Part of a small language model's weights.
Architecture: learned and rotary positions, untied embeddings.
Each number is 128 + 32 x the weight over its row's rms, rounded and kept within 0 to 255. Layers, rows and columns count from 0. The size above them is the row's rms in percent of the matrix's.

# layer 7 MLP up, 384x96, rms 0.143, rows 0-137, columns 48-95
size [ 82 115 109  97 105 110 102  94 107 106 106 113 121  95 105 107  89  98 103  97 108 108  84  89  97 106  96  98 106  96  86  90 121 112 101  99  84 101 105 103  85 107  97 101 107 104  97  94 109  88 104  95 100 101  85  84 101  93 106 118  92  89 108 109  93 108 113  90 102 100 105  97 108  93 113  99  95 106 102 102 108 109 103  87 105 116 105 112 107  97  79 109  94 106  88 103  97  92  97  76  94 105  79  77  82 114  91  99 117  81 100 120 103  95  97  99  94  94  99  99  85 106 107 110  94 104 103 107 101 106  91  74  89 103  96  99 106 105]
[[185 144 103 138 116  99 146  99 146 115 136 158 158 107 100  83 159 140 126 128 122 123 139 113 105  97 152 136 111 144 129  83 156 118 135 126 196  89 156 130 134 195 118 135 120  98  90 141]
 [ 97 115 118 109 133 156 178  75 125 129 135 133 159 138 139 170  65 102 153 126 100  86  95 187  87 146 139 127  86  51 113 125 136 114 142  99 141  78  80 160 128 121 160 121  87  96  78 155]
 [170 159 192 178 119 116  57 146 191 119 126 154 194 124 125 122 111 104 148 143 107  88 123 172 112  94 135 143 153  78 104  74 127 104  84 109 158 142 159 145  95 124 129 190  96 162 128 112]
 [ 66 112 202 104  74 151 115 140  80 105 108 118 159 128 138 158 112  92 103 161 191 163 143 117 136 159 159 161 103  94 132 112 120 164 134  40 194 135  77  74 186 112  84 105 155 157 133 135]
 [139  53 106 109  81 150 109 133 107  91  84 119 122 105 161 150 127  91 132  83 132 135 152 152 163 124 139 172 137  94 110 126 191 125 153 149 152  85 117 131 176 136 137 146  99 114  70  97]
 [129  50 130 158 105 117 101 180 108 127 122 143 153 123 163 134 140  82 180  86  73  96 142 196 120  89 154 196  97  71  48 124 173 131 113 166 193  84  90 161 125 140 132 162  87 129 130  60]
 [151  70 171 141  90 145  29 170 129 147 145  93 194 110 124 144 146 157 115  86 126  86  78 168 160 169 109 148  66 131 116  80 134 130  69  85 135 126 120 130 116  96 150 180  95 166 134 107]
 [129 127  96 160 131 142 163 153 129 108 153 141 153 195  92 184  98 138 148 127 154  86 139 153 132 101 155 161 113  40 125  91 169  93 164 111 109 117 114 100 129 141 139 114  90  95 120  72]
 [133 167 127 121 124 142 120 139 158 103  86 152 137 172 148 127  96 153 145 153 156 144 126 168 102 177 126 137 149  94  85 110 140 165  87  99 156 106 151 169 105 102 119 147 105 171  84 149]
 [138 116 220  74 123 105 126 160 134 150 152 122 204 180 150 102 130 138 147 124 135 128 138  79 154 129 139 175 111 128  84  49 124 132 119 150  98 106 155  60 135 136 163 108 120 105 124 163]
 [174 139 131 110 139 152 169 178  86 154  90 142 215 135 150 195 122 127 162 128 152 134  78 147 107 155 124 125 152  98 107  98  93 174 160 113 129 133  68  90  89  37 127 156  64 145  77  74]
 [169 107 134 127 124 120 146 105 156 107  99 103 109 187 201 141 120 131 140 151  56 122 132 172 118 142 121 108 161  34 155 163 132  83 134 124 218  98 138  92 140 150 154 151 147 126 130 100]
 [118 133 173  98 138 109 126 101  84  91 129  59 161 195 135  96 154 100 138 135 127 114 129 120 183 160 170 140 147 141 112 135 126 120 124  91 120 114 157 130 129 100  85 135 146  81  78  96]
 [119 114 199 119  70 146 107 183 155 117  67 141 126  53 173 195 105 109 189 158 134 118 112 175 108 172  95 126 129 155 100 172  86 155 100 102 124 141  96 123 124 150 186 154 134 118 102 177]
 [122 174 139  83 103 134 147 200 131 105  95 139 164 138 157 104 118  71 136 160  72 123 168 138  86 131  90 112 156  96 145 158 160 102 118 101 134 173 116 118 131  70 153 142 144  84 123  51]
 [126 112 142 149 137  96 163  75 164 105  69  86 169 120 147 140 129  99 135 108  99 132  84 156 143 158 158 139 172  71 145 141 150 141 110  91 151  55  89 130  79 158 139 133  77 129 120  95]
 [127 116 148 119 128 149 109 139 134 132  76 135 134 150 103 171 160 113 126 211 174 175 132 162  91 115  95 139 106 132  84 131 198 161 106  92  84 155  67  48 126 144 137 124 121  59 139 147]
 [157  45 138 159 141 149 103  98 100  87  85 120 166 163 136 129 145 139 146 155  95 101  94 128 121 146  96 136 200  89 169 109 118 117 210  86 193  82 128  88 131 145 151 155 133  66 114  79]
 [ 94 127 169 122 109 190 136  73 162 105  91 114 136 176 161  97 118 124 154 152 146 132 125 105 166 130  95 133 166  64 112 124 209 122 129 132 139 110 103  79 111 138  98 133  91 146  62 141]
 [123 123 128 106 125 165 162 125 153 188  58 150 122  38 149 183 150 103 147 138 112  99  67 117 120 157  56 114  66 136 133 130 182  98  97 105 143 150  78 107 111 168 171 138 103 139  96 138]
 [116 121 145  93  94 105  99 149 135 157 136 143 157 101 134 142 171 132 131 123 104  90 123 208 156 168  85 202 108 112 109 128 213 144  60 120 165 101 114 171 155 106  86 197  99  78 139  85]
 [112 128 149 157 133  95 107  86 102  83 121 101 144 161 148 189  73 164 140 190  70 138 113 128 190 117 153 135 155  65 125  86 123 186 114  96 143 129  64  78 106 119 121 103 109  96 120 121]
 [114 112 170 164  98 168  96 106 132  90 138  98 135 144 136 122 129 164 117 142  83 105  98 135 204 195 118 112 155 129 132 168 121 154 121 135 102 104 142  84 131 104 180 141 111  83 114  69]
 [110  68 140 112  73  98  49  97 154 151  99 120 128 125 129 152 100 111 142 101 187 172 141 156 155 134  39 108 114 116  47 123 222 141 107 148 142 109  96 111 143 132 165 112  71 145 140 130]
 [ 86  66 164 177  82 143 150  64 129  93  52 117 117 148 102 112 121 172 111 111 157 130  99 126 108 199 145 128 129 125 112 138 124 101 139 138 176  99  93  98 210 161 131 171 122 157  94  58]
 [ 68  81 149 139 106 111 101 127 148  67 140 143 170 117 145 164 106 100 154  97 142  68 142 197 132 110 120 153 176  82 111 108 134 173 149 131 146  78 134 175 100  97 113 194  84 176  91  92]
 [110  66 163 159 168 115  75 147 113  98 125  98 156 129  93 164  76 120 179 134 157 133  78 177 155 145  93 202 133  66 128 123 116 201 137  93 121 100 100 129 106 158 149 122 133 167 158 127]
 [115  80 136 115 112 108  74 118 123  73 141 117 180 128 161 160  80 110 137 158 137 130 115 119 193 105 138 200 162  97 133 124  98 131 103 138 219  88 156  61  85 163 163  84 140 131 119 147]
 [125 181 160 142 176 209 165  69 156 114 129  67 122 168  79 108 123 131 155 157 111 109 132 134 115 141 125 144 159  73 128  73 126 145 117 112 119  92  89 117 133  69 145 185  65  44 130 114]
 [141  83 135 133 101 153 135 143 158 141 121  87 149 138  70 122 130 105 133 160 119 143 154  98 183 185  91 146 132 117  92 135 159 214 133  88 169 153 115  38 125  67 104  75 157 165 113 137]
 [145  78 145 117  93  82 139 170 119 132 117 161 118 171 118 108  96 165 156 124 148 139  97 176  99 134 116 133 110  98 111 110 179  96 112  75 110 171 143 140  68  93 194  97 152 107 118  53]
 [ 94 102 128 135 166 154 136 110  83  98 156 107 113 145 102 146  80 141  97 148 137 135 138 167 171 146 148 134  99 144 100 143  91 140 124 142 219  75 143  79 102 177 105 149 144 125 100 103]
 [220 110 131  68 117 116 164 121 114  97 129 171 166 129 136 176 140  93 188 131 129 134  87 124 165 143  98  97 118 104 142  93 195 122  93  65  74 132 127 115 164 130 158 127 113  77 159 131]
 [176 117 121 123  87  87  91  86 147  74 141 131 142  96 212 214 140  84 163 160 173 129 132 118 207 152 118 192 164 122 117 112 131 171 150 109 102 111  78 143 149 118 120 188 130 119  91 134]
 [140  75 144 148  74 148 125 103  61 101 148 164 115 131 127 133 102 109 171  87 130 113 177 177 140 132 163 103 155  75 115  90 108 141 177 150 167  91  71 113 125 141 156 156 103  75 135  60]
 [107 138 131 173 116 160  87 133 105 159 148 126 159 165 103 120 139 103 179 117 133  51  68  55 162 168  78 159 142 134 126 103 165 196 120 124 126 128 125  72 143  94 113 113  87 107 148 139]
 [140  96 174 111 101 156  63 142 103  77 150  94  92 130  98 158 103 160  99 117 122  79 128 143 112 226  95 144 139 169 135 113 137 218 105 127 147  96 149  89 160 149 167 137 150 163 117 109]
 [130 111  94 130 152  93 156  98 182 115  93 133 136 159 107 179 133 156 158 155 111 117  90 155 143 166 109 100 140  83  92 142 164 127 114 130 118 115 122 141 194 171 128  93  98 121  55  74]
 [ 89 103 151 102 112 154  96 145 170 151  89  75 100 105 168 113 111 128 164  97 148  66 132 114 108 126 106 151  94 123 104 114 168 154  79  90 131 128 146  44 137  99 177  97 139 115 122 165]
 [ 87 128  83 140 121 167 147 149 150  87  94  75 121 119  92 149 164  81 139 122 177  54 128 160 113  94 106 165  82 120 157 101 155 131 137 175 142 106  37 119 167 168 142 175  77 125  61  94]
 [ 71 124 159 143 158 134 124 106 102  96 153 171 127 122 168 106 137 124 115 168  89 128 124 127 135 129  65 113 217 125  59  77 185 158 136 180 185  88 104 146 183  88 116 119  84  82 130  72]
 [ 82 119 158 117 139  90 103 124 145 102 153 119 182 120 140 142 149  69 120 131 109 144 147 193 166 161 151 215 141  71 141 132  85 148 162 105 163 155 140  60  44 142 110 193 129 125 122 122]
 [141  91 119 153  87 163  82  85 156  83 144  98  96 146 188 137 125 103 145 126 104 122 195 163 120 163 130  98  93 142 128 159 111 152  96 142 157  53  91  87 165 115 183 131  40  91  84 155]
 [117 103 125 109 156 166 122 143 118 182 105  79 155 181 123 155 164 115 154 151  64 132 135  98 135 185 129  75 107 127 122  92 125 104 146 166 181 117  59  42 111 161 121 109 147  68  96 108]
 [104 120 119  93 122 172 155 167 143 106 111 153 187 103 185 104 131 119 144 107 145  83 157 135 140 150 149 133 163 145 133 116 115 149  73  53 154 125 136 105 167  55 109 150 132 102 148 142]
 [113 144 144  89 127 148 141 189 117 129 127  89 174 206 118 155 125 104 135 115  74 125 147  83 174 178  67 114 134 119 101 153 153 133 110 105 131 114 151  95 132 129 191  95  95  67 140 156]
 [ 65 139 140  87 162  90 140 160 202 159 116  78 143 136  99 129 146 101 188 161 163 158 123 112 136 184  88 159 111  98 117  65 144 152 182 121 122 155 111  99 128 151 171 114 102  52 130 107]
 [ 89 126 124 112 116 133 112 128 147 142 139 125 185 162 102 187  90 136 138 125 140 121 145 115 138 137 134 156  76  80 123  60 137 171 157 134 120  99  83 141 109 117 196 115  69 111 170  46]
 [128  44 146 106  87 148 134 106 169 141 138 118  93 140 171 123  97 132 121 150  80  59 155  88  95 130 128 110  98  76 149 152 175 132 118  99 157 131 113 116 102  94 145 138 144 142 109 111]
 [ 94 127 187 137 107 168 128 116 124 174 149 158 138 216  70 136 173 120 128 135 125  96 131  85 157 155 141 109 131 121 103 118 165  84 121  78 169  63 175  93 144  97 138 100 151 156  73  93]
 [105  99 128  89 141 126  42  79 133 152 148 105 153 124 109 137  53 102 131 152 139 177 106 172 138 160 113 149  62  85 127  84 133 214 116  95 182 166 164 122 155 129 122 153  92 126 127 105]
 [ 60 105 133 111  93 141 176 132  97 103 171 123 176 134 109 132 124  87 139 184 136 109 135  85 118 133 146 131 170 151 133 156 149 112 173 106 126  91  92 135 151 127 115  97 137 142 117 132]
 [129 154  84 121 169 110 140 126 125 115 100 168 130 123 176 207 143 131 173 139 113 123 133 168 111 198  83 114  99 133 149  94 132 203 125  98 111 180  85  77 107 116 124 125  95  78  98 139]
 [142 158 102 114 163 103 107 154 131 103 123 143 166 105 111 176 147 103 172 229 123 135  80 190 161 127 158 204 148  78 140  78 101 104 117 119 149 143 131 121 138 129 137 109 165  25 107 110]
 [136 125 155 148 125 136  93 134 123  46  57  95 155 159 171 107  51 161 148 247 132 179  74 142 100  84 157 131 127  92  86 141 117 152  82  84 122 147 108 123 124 136 163 115  93 103 115 158]
 [120 172 214  84  65 161 113 129 145 189 164 134 197 128 127 133 158  90  92 180 145  88 156 124  76 132 131 121 125 146 144 137 155  80 115 141 188  76  94 128 154 104 154 110 145 141 157 140]
 [133 119 178 108 177 155 141 123 166  75  88 103 129 172 173 132 180 138 183 198 124 143  84 107  94 108 121 187 108  78 141 147 151 139 101 122 148 115 120 106 114 169 147 137 103 137 104 138]
 [176 125 185 127  79 177 137 133 160 158  98 114 163 139 181 113 131 154 114 108 175 119  96 135  81 157 133 127 123 111  87  46 125 133  86 101 177 146 181  69 154 110 167 142  96 115 118  90]
 [152 123 153 163  76 157  63 104 146 142 122  74 135 115 188 100  66 159  97 159 134 127 115 157 108 151  93 140 129 102  95 127 120 127 107 103 130 173 142 106  66 117 135 141 179 111 158 143]
 [100 156 175  98 136 140 160 113 161  84 127 124 152 143 169 164 156  74 130 145 134 103 133 156 129 141 116 190 157 138 116 139 188 140  81  52 157 146 120 113 120 131  88 174 105  47 106  85]
 [131 141  64 141 153 178 128 155 116 151 114 140 145 223 183 181  68 140 190 149  86  87 116 183 141 158  74 112  66 138  51 113 130 166 121 134 142 164  85  95 126  79 133 158  91  88 120 149]
 [161 149 109  86  92 171 104 116  75 168  88 171 146 138 158 152 149 143 127 129 169  95 109 134 106 120 134 145 170 168 109  49 181 136 106 109  95  76  98 135 174 110 145 193 125 120  74  99]
 [117  80 125 107 127 110  74 208  91 145  91 122 129 114 145 156 154 127 129 144 102 142  65 187 155 117 152 217  95 107  87 117 135 104 107 101 114 134 128 119 113 120  99 182  92 185  98  92]
 [ 70  88 110 142 136 164 157  75 153  90  61  46 122 160 117 155  91  88 144 132 102 118 131 171 117 144 124 145  83 135 145 130 124  96 169 109 140  97 101 150 154 109 211 173  88 130 111  73]
 [120  88 168 141  99 178 156  66  99  71 126 108 106 177 158 132 134 130 141  92 116  72 112 135 109 146 124 121 134 101  91 192 185 110 116 104 232  87  88 104 142 110  99  72 129 156 113  70]
 [139 117 123 150 115 128 105 121 158 122 127  97 135 162  93 180  78 163 133 170 116 122 122 175 190 109 113 144 103  69 111  87 135 157 153 153 177  82  77  64 102 100 106 194  29 156 144 132]
 [104  82 143 121  81 128  54 126 135 113 113  90 161 143 144 158 125  86 137 127  97  36 117 206 142 118  87 115 149  76 106 134 156 173 127 131 144  71 115 163  70 116 127 160 103 149  83 134]
 [ 92 171 106 118 176 178 136 106 149  65 148  60 103 132 126 119 117  78 143 100  99  76 113 122 163 125  76 133 150 146  74 101 171 152  70 111 129 106  79 144 127  97 148 128  96  48 170 133]
 [188 119 106 145 188 143 121 165 162 123 147 150 127 167  93 140 118  89 118 148 133 111  78 107 149 151  89 141  95 179  86 131 175 186 142 154 104  79 127 115 157  84 103 118 104 102  88 145]
 [150  70 120  86 138  88  82 163  93 119  81 118 189 147 142 137 136 150 130 179 158 127 128 124 175 165 136 165  97  83 112  79 146 169 175 108  93 149 149 112 145 120  96 132 112  49 128 150]
 [120  97 140  85  94 160 105 116 155 106 129  52 142 122 130 113  90  90 177 151 112  66 128 110 135 142 112 180  86 144 118 132 178 172 135 122  92 120 142 112 146  86  86 144  87 137  93 145]
 [151 116 140 150  62 156 152  94  96  39 160 100 100 150 193 116 111 167 118  99 150 116 130 104 110 135 120 162 156  89 112 131 186 179 143 145 206  41 125 124 141 180 121 144  59 154  91 106]
 [106 139  90 108  57 148 138 151 175  43 101 110 179 104 120 110 101  60 145 100  75  93 124 150 177 113  95 173 130 140 122 155 121 155 100 122 138 118 123 111 105  60 199 147  86 138  97 134]
 [139 122 110 125  75 162 138 136 145 138 149 110  81 115 172 115  87 118 159 176 133 138 162 116 159 187  63  99 162 146 110 152 161 131 187  99 150  42 163 110 159 109 162 137  95  90  90 155]
 [161 110 165 111 153  95 107 116 107 147 139 160 196 114  90 163 162 112 141 153 126  83  71 118 105 149 102 174 150  61 104 112 168 173 102  75 115 124 128  99  57 125 114 109 143 129  83  88]
 [ 99 103 128 100  88 103 148 138  91  89  95 112 171 162 121 194 114 139 116 135 118  86  99  93 148 156 110 101 143 135 133 163 207 126  97  78 120 129 102 104 116 130  47 112 132 140 101  81]
 [116 135 141 142 135 144 111 175 190  93 105 130 171 114  68 144  73  49 145 126  82 125 138 147 155 101 163 157 110  81 143 165  98 130 142 135 103 102 101  93  87 132 146 131 100 120 129 151]
 [144 120 174 132 143  89  34 184 138  87 168  95 160 102 126 111 153 131 131 139 126  85 119 154 190 136 112 196 135  88 116  57 101 180 144 115 173 126 148  99 125 127  85 136 108 126 158 131]
 [112 125 157 109 117 156  48 169 117 101 120  53 140 138 179 215  62  87 129 132 123 138 116 195 135 154 139 128  86 166 105 133 150 191 121 114 175 146 112 154 133  99  91 156 106  90 105 142]
 [119 130 158 128 121 143  67 123 148  74 129 156 106 133 122 217  69  88 123  69 106 146 103 153 148 128 105 194 146  74  89 175 149 102 122 122 122  41 107 123 107 101 143 140 113 150 114  75]
 [ 74 109 162  94 122  90 125 166 147  78 136 120 148 160 198 191 107  53 109  82 153  87 154 156 116 149 120 127 136 127  96 159 136 126  87 138 152  72 162 189  70  84 128 143 119 120  79 105]
 [153  48 183 168  92 119 100 182 133  84 130 149 148 113 159 164  90 150 137 197 150 118 154 109 169 165  85 120 143 135 132 134 168 160 134  70 160 174 129  86  95 119 136 135 121 101  95 166]
 [111 145 152  95 154 110 141 135  83 124  69 139 125 204 132 200  98 112 192 191 109 127 102 133 117 142 102 105 125  80  98  80 149 153 115  28 141  88 125 129 124 158 120 108  57  98 168 151]
 [127 148 108 129 109 130 182  51 130 116 150 178  97 164 102 157 134 117 108 133  96 146 167 156 106 179 121 109 138 151  98 128 192 124  88 119 192 131 141 114 146 108 149  87 113 164 153  92]
 [124 105 192 128 141 125 135  77 146 148 128  98 144 185  95 125 111 143 181 146 166  97 115 158 126 155 174 112 144 122  25  87 116 192 202 100 122  69  94 135 144 117  80 156  85 100 159 133]
 [117  69 119 109 114 132  89 200 129 130 150  87 175 151 152 156 158 122 154 160  40 109 127 119 122 149  91 154 126  97  95  80 143 182 120 136 129  80 123  56 145 103 144 129 127 114 132 120]
 [137 139 125 103 181 119 119 130 102 142  43 121 153 158 136 150 147 143 172 142 154 111  37 137  81 142  55 121 105 102  92  82 113  95 132 147 157 153 157 119 142 168 145 136 144 140 112 148]
 [108 138 157  94  70 148 155 135 153  72 141 117 140 165 135 126 109 120 138 105 116 117 135 135 164 198 142 118 155  99 119 111 146 136  97 109 241 107 161 133 175 108 177 150  77 101 115  63]
 [ 59 125  76 139 110  98  91 105 154  68 136  96 141 155 147 127  71  86 130 146  85 132 116 183 132 121 125 201 101 108 108  84 182 130 111 128 132 150 150 130 109 121 116 178  89 135 133  97]
 [ 79 138 151 143 155 135 133 199  53 133 114 108 181 129  94 112 131 103 146 126  94 101 112 112 103 192 116 146 134 125 103 178 179 130 175  54 162 114 178 130 157 123 120 116 118  83 149 163]
 [ 97 125 156  47 149 133 136 116 129 163 109  56  99 122 130 109 136 145 161 126 173 120  77 125 105  91  91 118 133  89 125 101 164 179 140 123 135  92 139 100 173 176 119 132 102 150 123  94]
 [147 139 105 122 107 122 161 149 162 153 137 161 174 121 102 150 100  61 199 150 131 104 123 144  57 150 145 114 132 134 138  99 149 104 102 108  72  94 142 147 196 148 133 179  97 124 126 103]
 [101 129  78 119 160 171 112 116 133 112  67 116 166 214 194  96  91  74 140 105 101 135 108 121 169 121 127 176  75 146  41 136 110 115 116 172 115 181  89 122 120 112 114 150  79 140  96 159]
 [174  93 131 137  61  92 160 154 138  97 163  97 164 111 166 180 166 153 147 110  98  83  76 171 106 176 114 125 144  69 140  62 148 115 140 103 198 117 121 109 119 159 134 117 121 100 122  96]
 [102 100 170 115 108 103 121 122 158 117 178 112 167 127 113 218 116 138 114 127 140 140 118 114 166 140 109 164 155 152  91 179 125  94 154 111 110  74  72 130  88 118 138 113 105 152 118 169]
 [120 140 116 139  83 113 111  78 149  96 168 112 130 200 183 150  58 105 109 148 104 147 153 114 189 152 160 159 118 116 158  89 207  88 175 140  92  91 145 106 135 135 117  87  79 109  83 115]
 [113  68 121 145  88 159  80 145 147 133 145 171 143 119 154 182  76 147 161 178 117 134 123 130 183 119  86 211 152 114 139  58 128 147 147  87 132  96 118  87 138  72 126 162 146 117  97 149]
 [115 121 122 111  57 163 144 159 127 111 107  79 136 137  97  80  97  92 162 159 123 153 147 166 156 109 100 139 145 135 164 128 153 113 161 120 159 119 112  71 105  98 108 146 121 146  77 139]
 [146 117 151 149 137 124 120 150  88  90  95 171 172 112 120  91 183 115 135  93  96  77 103 125 120 137  56  89 171 147 160  95 165 131  68 170 177 124 118 132  98 162  93  90 142 121  97  92]
 [111  85 219 135 107 127 117 140 128 139  98  90 126 128 130 211 124  59 102 125 166  82 161 116 193 123 142 152  76  88 147 123 101  83  72 117 121 110  75 123 167 185  99 174 132 121 112 122]
 [132 126 161  87 132 102  52 135 131 131 132  99 186 103 126 160 138  98 180 154  96 125 109  96 140 133  74 108 142  97 134 100  88 124  78 147 114  57 162  75 156 112 132  89 128 109  62 119]
 [126  76 125 104 129 168  86 124 172 141 100 113 147 116 177 128 119  53 197 130 149 116 117 172 154 109  96 132 153 108 156  74 155 150 114  89 172 116  78 147 126 120 148 138 153 112 142 163]
 [182 103 154 132  80 144 141 150  95 142  18 140 151 177 154 149 135 132 124 107 126 152  77 114 100 157 143 121 157 147 172 159 157 158 155 132 117 115 103 125 160 119 149 110 142 106 171 127]
 [125 116 147  88 133 106 172 187 128 135 148 111 119 139 146 156 131  87  92 125 176 128 202  84 159 134 122 134 185  73 118 106  83 113  82  83 117 105  98 125 146 115 158 106 141 118 129 113]
 [145  85 167 164 119 129 152 112  86 109  94  79 144 181 153 155 151 133 125 125 110 112 111 160 165 124 130 111 130 156 118  83 127 155  77 153 100 139  92 106 151 138  90 120 129 102  89  64]
 [155 106  89 163 131 120  58 177 174 160 140 127 115 108 165  87 103  83 141 104 131 114 105 170 169  97 109 229 122 104 140 136 128 143 134 120 129  92 100  88  81  80 123 192 101  87 139 145]
 [121  96 146 151 130  56 150 136 116 169 123  97 135  88 136 160 170 147 206 180 120  82  98 179  91 220  88 109 118 138 133 151 111 198 131 115 105 105 129 152  83  98 103 104 142 109  90  97]
 [149  44 104  80 192 134  73 200 188 159  94 121 147 129 105 158 151 124 127 145 143 127  73 103 162 131  72 110 130 140 127 142 175  97  97 125 130 118  85 125 135 157 128 159 130 154 139  77]
 [148 117 101 131 112 163 139 136 162  62 138  76 121 154 119 191 133 161 175 102 143  93 148 127 195 150 116 165 145 138  51  91 148 136 127 158 142 111 145  82 165 115  95 143 112  94  96  81]
 [161 138 113  56 141 139  88  76 110  71 148 129 149 103 180 113 131 143 116 178 120 157 152 144 118 168 128 148 161 110 122 126 143 129 137 113 134 160 114  65  86  98 187 129 133 156  97  74]
 [133 128  88  43 135  82  93 139  76 136 101 142 147 184 158 209 110  85 131 127  92 137 110 104 149 132  99  92 164 142 101  99 211 137 142 132 151  80 123 122 182 129 168 115 112  99 148 115]
 [161 122 165 124 130  85 161 174 223 122 128 122 100 120 176 101  91 111 149 147 112 118 106 218 137 124 149 190 139  88  97 132 128 113 137 108 163 150 103 109 155  77 126 128 145 105 117  18]
 [ 76 108  80 112  95 143 135 191 110 135 168 112 146  73 159 138 110 111 123 118 114  71  72 116 178 197  69 152 153 125 163 118 126 199 144 131 134 168 137  45 114 102 133 140 123 156 160  90]
 [104 120 118 105 138 103  93 110 121  86 156 145 129 167 213 112 106  91  92 103  83 158 165 160  96 170  87 129 134  91 121 140 139 148 117 166 123  71 148  57  84 130 154  91 111  90  92 114]
 [135  85 115  98 169 170 102 139 136 144 109 116 117 111 179 113 173 103 117 158 115  71 133 124  96 129  57 155  77 136 132 106 106 130 102 148 174 160 123  97  81 155 153 167 138 163  90 160]
 [160 110 176 104  72 156 149 138 144  95 139 140 135 123 156 155 113 140 141 109  81 112 105 107  75 149  94 103 164 113 104 148 166  89 112 131 138 117 119 102 211  50 131 114 154  66  81 123]
 [134 139  98 117 100 161 167 192  82 108 105 106 131 154 142 125 131 110 127 149  87 107  80 153 100 159  80 132  86 108  62 164 169 201 151  89 117 153 140  81 165  85 100 126 134 143 134  68]
 [ 66 107 174  94 139 148 108 119  70 143  65 132 164 124  88 114 114  84 110 112 136 110  96 123 190 108 155 121  87 158 129 124 109 140 127  84  86  89 138  85 184 129 125 124  60 124  74 138]
 [155  68 146 163 134 137 104  95 160  58 179 155 111 115 166 136  95 124  97 141 131  94 159 130 177 124 120 112 119 153 102 158 147  87 154 149 138  62 147 105 119 147 154 129 106  67  45  87]
 [161 106 139  99 132 105 126 133 179 128 159 101 126 138 123 168  86  84 135  91 133 135 128 219 133 151 158 198 155  93 110 139 121 184 150 156 102  88  84 150  80 132  99 197 111 148 132 121]
 [121 119 107 145 129 106 141 150 121 150 125 146 140 164 146 164 104  94 169 139  62 134  82 209  93 191 120 127 130 117 145 114 126 182 134  58 148 163 139 150  95  61 164 134 119  87 155  55]
 [118  52 158 152  81 190  93 113  82 109 116 145 108 157 191 159  56 124 121 133 143 119 115 180 123 138 143 128  83 173  86 120 150 148 141 127 143 112 107 122 171  94 138 199 109  19 134  79]
 [118  85 144 176  86 126  75 150 129  76 146 191 200  84 172  85 127  97 169 139 127 123  48 122 165 113 121 176 119 178  55 151 151 162 109 125 135 116 150 127 125 114  56 127 147 123 115 117]
 [193  89 151  95 105  89 130 121 177 118 174 126 149 159 212 131 127 123 151 136 115 101 134 127 137 125  94 138 130 115 112  89 147 100  96 120  83 168 117  94 133  99 128 138 119  73 149 123]
 [129  88 112 139 130 154 108 167  48 116 147 126 179  99  98 185  74  98 152 129 128 118 152 205 105 195 146 160 147  68 146 131 140 134 126 109 239 127  86 121 196 125 123 187  98  99 107  81]
 [146 160 162  60 165 141 152 111  76 154  97 172 141 158  94 107  95 109 146  94 117  80 122  85 165 141 119  95 181 118 115 161 121 163 154  90 137  89 125  66 146 138  88 138 106  72  99 121]
 [144 123 103  85 178 169  89 104  95  74  79  86 127  76 109 156 132 105 150 138 135  63 164 143 151 140 102 185 130 154 135 101 126 143 124 121 168 111  85 130 124 114 158 124 142 165 114 175]
 [187 108 208  78  88  94 189 102 137 114  67 130 166 155 147 134 114 139 158 101  91 120 113 112 107 135 171 140 133 100 129 155 172 137 139  65 170 170  70  63  89 178 125 112 106 108 138 135]
 [ 79 126 107 109  84  59  80 135 130 141  94 118 177  87 164 151  53 121 128 163 114 160 107 166 182 159  79 182 124 107 132 118 135 182 110  39 155 147 140 122  82 125 133 119 120 161 149 137]
 [105  97 168 109 108 118 134 137 151 110  56 115 153 169 123 150 180 143 136 154 128 155  72 144 138 136 129 128 152  69 167 184  96 118 125  97 151  86  97 114 142 118 173 185 146  99 140  67]
 [148 117 174 113 141 156 184 139 114 135 108  82 127 164 131 119  89 125 155 176 161 116 131 204 111 168 146 112 137  97  69 126 222  98 157 118 172 151 109 144 158 152 134 120  69  98 122  95]
 [145 142 156 121 167 157 114 127 123 113 174 166  62 111 119 141  93 118 142 178 194 125  96 200 153 153  64 128  75 180 111  65 136 124  62 119 101  82 101 119 118 110 149 169 126 130 155 164]
 [138  95  81  54 121 122 145 167 136 130 110 141 129 140 122 133 131 122 149  93 134 111  92 111 119 100  50 155 128 179  74 150 199 149 107 120  74 165 183 122 142 141 107 131 106 131 108 192]
 [108 158 121  79 152 101 150 118 146  93 160 104  99 141 107 153 158 104 124 149 160 150 121 121 136 147 117 147 139 117  86 181 151 104 169  49 108 151 108  42 157 117 115 149 104 110 134  93]
 [122 143 122 150  84 153 128 104 221  33 161 127 104 108 179 143 127 166 115 113 108 148 195 148 108 150 105 177 131 113 106 106 143 152  90 130 132  98 100  91 125 119 141 144  79 149  66  94]
 [157 155 138  93  91 150  87 124 105  70  97 114 151 109 127 105  39  61 113 133 108 119 134 199 121 122 124 128 127 134  62 144 121  99 115  79 130 123 137 165 118 147 123 170  43 118 143  76]
 [ 46 131 121 164 135 122 154 105 154 116 122 152 110 109  99 133 107  39 126 105 112 102 144 175  84 176 124 124  73 100 129 139 125 145 147 100 122  92  86  66  99 106 132 147 140 156 148 106]
 [111 128 119 131 144 141 126 173 136 121 130 165 156 122  91 182 157 122 159 139 113 141  68 121 165 118  96 158 165  54 131 105 167 175 118 131 170 103  82  95 197 114 149 122 134  95 132  55]]